From a checkpoint of a small transformer trained on Wikipedia.
Training: a variant of Muon for these matrices, 9134 steps.
Each number is 500 + 40 x the weight over its row's rms, rounded and kept within 0 to 999. Layers, rows and columns count from 0. Numbers have three digits each. The size before them is the row's rms in percent of the matrix's.

# layer 6 MLP up, 1024x256, rms 0.155, rows 252-351, columns 192-255
086:531609519512518503526500428481543506492513492554467498517440431459475505421530466523522500491534529462501474465502582462548435451484499436537513517423557533416515549547487522542465494481433478
090:555517463546579510531538473519428512508509531442481541511516550484472459542478449584653479594449523469471436471428392498538519517511459460423463492526507489469454623505529507455465537529540565
088:463517478472541509473516558500490518573526547519554509609458411497502467546497466483520466445559547462502547542467494419523513499518507499496497506425451546553507478574495525518451519464537513
102:495515544429472554427470551503414462513541375527503494558491523520490494415544514460525516510465520544503507410415431496486490474519544484491510535474565495499447513568489501524533533538486470
098:485482541538494475462500567484484479421489506542491504502487544451484526478475553551584504500428527572458495505500510468515512544515532536503544514596441534481501549478439488503530527431550560
104:529515486468429427529524498485480471532479473523549456450480539459514569424589456506572447544447536469442559536402481508481453524541528497474480495483478534536490548465545506515453548428532477
094:450478539562540513505431543476493453528403494457577556565491528559516483472523550494487578495464468527466488407429481517522558500515535512406519491476477489538461532472525545561590520450541535
108:478462514550521490517540529514481471510491508430517526464451556627499443513470565431507529495501441515527543506439491487450512496445594530518456473508518544446548495573534484518508506502512627
105:541487479520456549514510516530521476491527549553432494434511514501505513483522445491501497400478594508540542550496553538575461540547520447452509540491486544558507504418465451507532529486545520
108:520547514582498475466552449522437482477477478491492473546453533523502493452486511524504513442486485534462499454543553462508490484468501498538448511473431469525599508500519432497534574440491453
109:532471497479494547588552423531424457522539499494465521564454495412486485508417569507582520425493542535480560504541555461509463489491556512407429528507490594499490464478479459565486530533536503
096:499461506562583523495505534453504444527459464454559461524505495454457544526588463530559542439564484433459531569514500527495436517507532535506517529501612510512483486493462501465527535503457471
103:509443466427456594491512501477456422477500431517519453521549541545508487419486480464513547500476524492545546497526487509560531563509481495460479564551513580543421515523469393536534491428472468
114:489567522502447485432506519533474509495460496399502488453460485583495456477515490503518493527598490513511481513485516498540465512469546532552534435559500559546560530539482593534456480514633578
108:524455504515525500524553472461415462521549553496472444540468432517542531489560427467464444506520476474601500460540529457481434568519510547466517511565488540555576514498498472484468520465533467
108:527452502528472458438529503532474483525546497548519433481517514452461516561488594455507484476548520505594550479491522503538438487520483551526513520473534538544495507561600482504572525498507497
083:532536542431467438453493553594494576433510421516513491484482494468539541478518485519511506476550480541439496433529464442453493520508451526509421565505482534514463561514512480569492466482456512
089:512484505493509511501454562497485500490489468501443490506497484522478549446557480504480499463470512487482429515500422583444460523519468498493468536477478492543514491504508536534536534516509477
100:489474489534512473473540506477523488451531471495435526607506530441502460562544500464432517443485536464527529453539473494570513545554550487545461465498437532463528505520515498451528578553473541
099:438485522495585525523457531495465540426529447546550504474520461438564458476552542466564549518431529504452530487446545445529498511535500529514517504478532495486479479534450517498540548442523585
107:515482481526551467481476433445482504526400453516543503496584504470486471504475532434454514490477474525490483469517496502522574490467497469500624545590530491518489548532551466540411492433529504
093:519466541402435460525461514542551521496483498447520515428500467460518552534478457480468463555437558555441495482549497476524508541455505509467494613509408439489510473508505490493518461495471479
097:475452553457484542533494531508545471466481387520523460467496492483531484455505395513461544498490421467429563504494531543493495497560514572496457480575538551486461526534537453508433460474517481
087:517427463493458501493498532514427492532485499431443531478444500472454439478509446487560515533462507465546450569478566468511489487412505458584536449542497476459547540534507461544476486485501488
087:469461570473467454512551482536459532444526547459492499485567425466449439442509432498441529495511544393573496462560501491485460482496485557474447477499487565524510453537492490459480502492518579
097:478533519555503496455514551480489464438508461480453420631422465483534529426499584498555528463528504542488508558568467504536502492564517514530452473506480460524476526496520439512478544509510536
118:490536542507559518510481492443435476463527550408440507529501441532452540497462517574509525403547510470486480425410477445516418465516478481474518467497420506550535558533525557586461484462518434
098:508474531458482486515523554463440511546444481465503510462515457445474517562504501550455443542558515519489484493534458464483529534549469563513486464463474455509491544541461512519528522465526473
104:549437524482495560512517476591554509501554481526463509602504512493553491540478520518493527527432504552483469503432455508451529470498415498515519501545478525442522548468459521566497441444548537
101:472519541506511496490495471474471540493511528514474605586528488478481606547514443530510453463474442441493513455520481464563533456546494470478464524446441554536454542499515543587523488456539405
093:499444435525397560508559449522458454484508440474489463529491499513491408527440506481461475421473515488514535463505445476555424514480493480399517480524467492511465493459422535498481540508467467
102:541471586541483516518546479464474504521559502458450430464485481511484515492468476484506520548483438535534568513458496503531469468571487524576519468507506508510494470492532490490521547490495520
091:509545471499600587492476589540523506493502459472453458517423507541488520522522462488516540484445528551428514482475453510504477423460486497529495556446548474517502493507535488520596571505578470
083:535504458522502560487465489511560545508506498505463482516498559550508507464503462472501445583461564453524467520465536464464515544515504502503489525431518513586466498547516485430496482473454478
095:493500504483425516469486469462545517474429525472494460468474480481542500481608482538519423326515484402483504540521512498496461466483532489464455453532452438509522558521530498522548631539508470
101:485524587465560506498511511589480477497475465498524491526500480573551492502509489401526475542507460486550543456458536483470392532534484520455533526517506498553468509463505511562505450422493485
093:531507478523439463514514540531493529451494565423514447464508552522499554534482418520515537528525552578499536456496477486514511488415389567427473486479539534528460472520504426495499513500458510
094:494511534489578478470506494457460474470470489485445462451495480532543505452454457439580546561504507468507477473470539478506558456487482483541441481467578456553473477459518509474512518562555457
096:555584521518504555445551516520469508526473483457435505591447580522519510481534504495557526578445417552515474489496463451472480456510521457415493553448558557528522554544471549441467538457518527
107:531562513505506460489483477459545494506503468519519467541536487604534521535517531485524465533477516508492478436520555415461506534544513505529514490472538578556500509457513493532582479460489564
101:492446537476523522539522511517566429417487551414516487528515522490465489458514498499497463477519521548468518482490522468482483451478483443550483468495458530464507424498518429508406526489457502
100:570499483536520526561538512494484501428519495478522471536517501479524452541499508531537495562599544564560542502504562558496507528493492523465451536476450518449487468498519460504485535474513439
102:507443511503431516537502508547459463456497522422450503523535505546538482477510486467547581527500500555548484516481486529488428515544458562533548501589470478494511566516496548460528478586508452
098:577491492549497535397474550468463434529527493495504455514526555507474474580525524584442450400552475445480501530491445489496512512540534530492491553459540482521483520475593525560499490532498458
077:475537475510478415562555547491446518521486479490457563459531476473453474462442472473527501541478541434514473592559548463532511504471498542500553446539489470529523546511501420523528486529535534
098:471547528396506534432479518460511490513449496456474526511461507544477566502577491490487370531459516474442495505473504509496496497514486518512525531523506558539466536563454491450522466530496484
091:409492507449489505456456558445477454434505486508511478521543468580543451501424508533524490487562411535466471497442517478559552482531441505456512538492479534447438544536506574481552543481551523
099:501619492539472549551486544449543452456514503465484518546488537541449456477509431569553441545556483446554440436502509425487506452504512499485447511503447549553436530492609632494513451441524436
108:530495542517521510491502436481516504561585615535464526547498498463465488505539490501476474480425477492498431430586538440476432473516562431509504485517477493520451607528541546439517456495474466
105:534482510562448497517495536531471453492486475411545571486462452510453467519516519523497565570501537449519535515530530481495505444492492506452513481451493503465505508502514496495489532470434448
123:482477489434565421473556492493508536509444465550439550452515509533492453495559490633546515468567467419509513465475472447551468480480489429526483524488526496529532539522491491472484431542510516
093:465559502544561517580464512507462493495428532517512517520496393561536479490508405508461468464474480435427446479490465482482482500524466491561470534510543512507460521542555478484459483466482526
106:525523503470507488515541526502454527475566498561482475448487452474445552511540455502532556518433495479508550474401539517464578459535460495489440470521478553469553498563475535482482548507462433
098:485494543535496445452482487525523504462541500457521508500494459464532494622557522401502516501540537431466480500455589435465434438583572510481462495499522473593539501504448513447487449439456511
089:506483495452454463579484469459493491455579445527484413472513464526530515496566504587490474543485473509538472521462564453461498527497513508437460462546510511530509452511529552475532554490574509
094:530449514533466450559518490600489520454512471481516552453549428470541480439412487603585511492486519534545495581532506459461428433469514502536506521514559462508507488517574503550549495491526440
083:497557472543446526521432506454515456420484532528517442509429497503515532413517479472460420534511493532512498482498597510549492527583460525479496487484534527552536571519556483519516472528473469
090:473467511563486495464534485450526501517490577422461516468557473511549490455448476466635496538555531528479546530491511378481496543538530540462513540476492531482506509532446446521529515495450465
095:479494559541513429549463473555503434572447549511483488515557494460475574464525467578455507488410453468490475489548480475513526479582505516457512490571459427556484518528447531518501461484492567
098:510448474491428468557486486503461529466451384500549431531515488526501553492477511493459501493525496560501432522439456460520503488591482558476529483539575467491473492465479561486565498481497470
091:491557498505526580539514498494488418493545541507499520478471452466448531493558450495424491481460442503523523531536408469449555478542495456497433479475479523459520517535468458460543497495526518
098:477511502504468489507495482480461505492500548459562479509479482504464483473523424432499527464544457458514528410489472481515496502504529472529473473494488601553556494429438437440418568506508486
091:467555524528487466476436516535446503534496506483473451557503511532475489510474494451501477494476506520533541449476498566539498567524475552439508504545455494500463513488532445466477488483528516
098:559505490506517481469501505486498492603504523441524475395496456537537463539530550504491503565483519546530470453569477540512524409521502481557632532549562513421530454556541434512511508469502452
102:430557469476515488530555469556458501487502491549440526465464484474463477512515553482494513523482562452540493428460512506500461538529417473465442527498578474518519567484482517506495488491474484
090:456463499525541549475540500480468525433490518488491392478579496536547527500514428436532496585516432470542482509475553482418488511515563533494539469527508500430530481514508513493477509494547481
110:552519575541461472489445556569547471478514531544489497533548555455510525504504518455462464479457518513508465472472452447554505435511498438455541546499421493461505556442486520463580465500481478
097:465443527512550448571550457467489539460522599498446509453510480477563462497504425511537485573478606514540479496540523489532517491503536518410460487481499492508481509467431512495516501439494501
094:501572507578532477476511435486490487533490523512483447568441521427499480570550458565552491463570453509535481499547549423533506501532548467487403426483464536499480567520564545462439490473479476
096:526573542447437474510518450556512454448420515464415495521467524395545497490403459536584465529524426543474541487517504472527534526487516469506503518491509521491568481509469554499488501547474419
102:478522494487431531558545481443507481473476504476457464461508518420479446446500526518528541501468500462537488473443494532448469454392498493493569490455498509474422491510477511506546448459558479
093:470473531484541505492576469480500503440505467531473516513552573460506504514474570482441472499496473424519516453531466495490417535496554489559491551528518436531548483529491448538476581468521548
095:482492586531489516506522494495465520518527549519473546485476550495478486558556419566506490501552519516505541446472551504462502585491474401489583379507474469522523479446530487465450463520494471
093:522524487524490525453459542442509471543489560505566468524519409450503462471524544525470527461450516396491440529436445469505511452457546517521503493417559449469440559472565517528476494439520436
095:533533440530453477496516463459455496522477508563480524483483483470501532458510446540559547527460493405461506454457447452528496423538439546483427515553527478566514426486538492485533428502509544
104:524499457438436501584443464551510431514445506583516487448488536534476512466486489481397533439524459532517522474424489563507475529474498573555490511438482501469586491490484499420511478446467486
108:475478467490449509514568501526417507475437572469462492551506453523478519452501467520517528511471442462467546493520428484445450559488503495532573508515537465524556501449528462537517519454496467
100:502482510493544506472573499560526417528440459468483483452561514507455447510487526507517529472423562419446543498556515490513501503408528479447485542407489501577485503526502460478463515519551534
108:528537560444456530468506431555458504588478470458489479452477432525481513532509503502440457510507488499492472532466492434508451494456486507539478504589421549527449506470516507514511551476516472
109:418507556527497525481480545494480418451471472496533566476474506471450464495505499511483492546525538526578565462519540508455485450454466498412462563466441439465470495545388454440463505537543508
096:486513486539451511456460543513517526484505517489474549501546524558452542489530516510565558573478533479502510487480522493571491470518549520512447481519461545455442536624518470485441480496467423
094:545482594447479492459536499520480552584521527556483476489457504504512481554455501487523485491496593488423510544452497565526497467437471488524528535450485477417531546517464529562472504486525489
098:526466535460550527519537536504464487448496529475532513483565461477541516501539452484512476518498505483528403482496541480464466529512492512489484431375447451441460521553441428492490529552552438
102:479453508462493482477447456458530510518462552419493494461529576475494583489526478466502462493485495504460507464474461499539517556541546500500479460514442508540492482501542505515502556501466510
098:501509430547528555582460540519535499457546476538435461402522474509512510452515485527479520490516584488516502492487485498424436507464498443479505445448552510482473507534549442470521553477476515
107:454528491546476540541494479506475483508471521501522510500514541496484544478562474491481508537471527452568467441488469532511519453523482525529488514495504513534405508506503580517471486520411464
096:509555454495488528467533535475497480461508473478564403508512497523537566528516523511515532497527529483585494389551471503515483374490483518492513617398541486531490463532605482500476540467552554
097:463587476519481523477499524549491511526547502486518559486531485574509483513528589507499481494486509564508486473526507531504525511544549494515524518455479511465542502545511551484494575434506546
107:521485504499559492562489466440536454498463500423536437527600503552459499449457426495494498514478558524510495488598519534492440487509450509493487509535444536517528422463529555511460508555516488
129:524454581529411444493582476455511565444504505470574493531461509402462495532498501537507502458459478432513567523478481481500463502557412460457545493479447531515477499504493540498543568529471517
098:484456560472417492501434522529480511504542520557429491517559486430567537498422487489506463471464466555466480439462515443481514445485547506483500540555492503498570481549517419512530509469490526
101:532481525453532445520458547511563460508544533458543476518505496544500519450451482449576553432484534500435480536451553579517516567466543460532469529469514540460475450562538470479461550507468519
101:522520555498471560460462439450552473489488560520467551508483515456519465437522434490486502471482564457534494466539503459405523533489524505505482537520552569472467475444554535546467489525560447
103:540491559419492498490560620543502468511518505530526499499413514520472543603480465417500494451460512476438513492459537512552498508513473479487468539483433471489468491478517508490532524461457470
108:433516472551543481496552499506539554482508507491474517453466408521420494500512539473522476477416478519445488465494560508453481419469496470466435533495570497448440478547490458459483528464461488
119:564443499424524489464466519555518548501477485450538502505494508586521435450501536492499534473439504466482508497475482424530509524441554466548428514583478472532444419531474541502552536501538536
109:462380486502453491532466494529475461498444438449546486546517508536563474504507524531537552449541436435490517484443517490495460553509559499566552559499475543441516516499482486527508511440504485
093:476522528542516469545497579488446494466428427542504476523446517539525425531490453549554452487515472467491478491451446469494512487495526515517449531459504526532522401535547420510549468517508511
102:545450455494470493492484541494467465507532537498422469423501502420514483463522512471401479424617583504472481540541548452487489467540538483543490476402522531484485479511525533476452470542542511
097:538522510507510550469472471538533492550460557561471597524474495529463472468489494489502418401466486484496530511604544429546542447486478537463512415473523518439525508487521419545505546511473551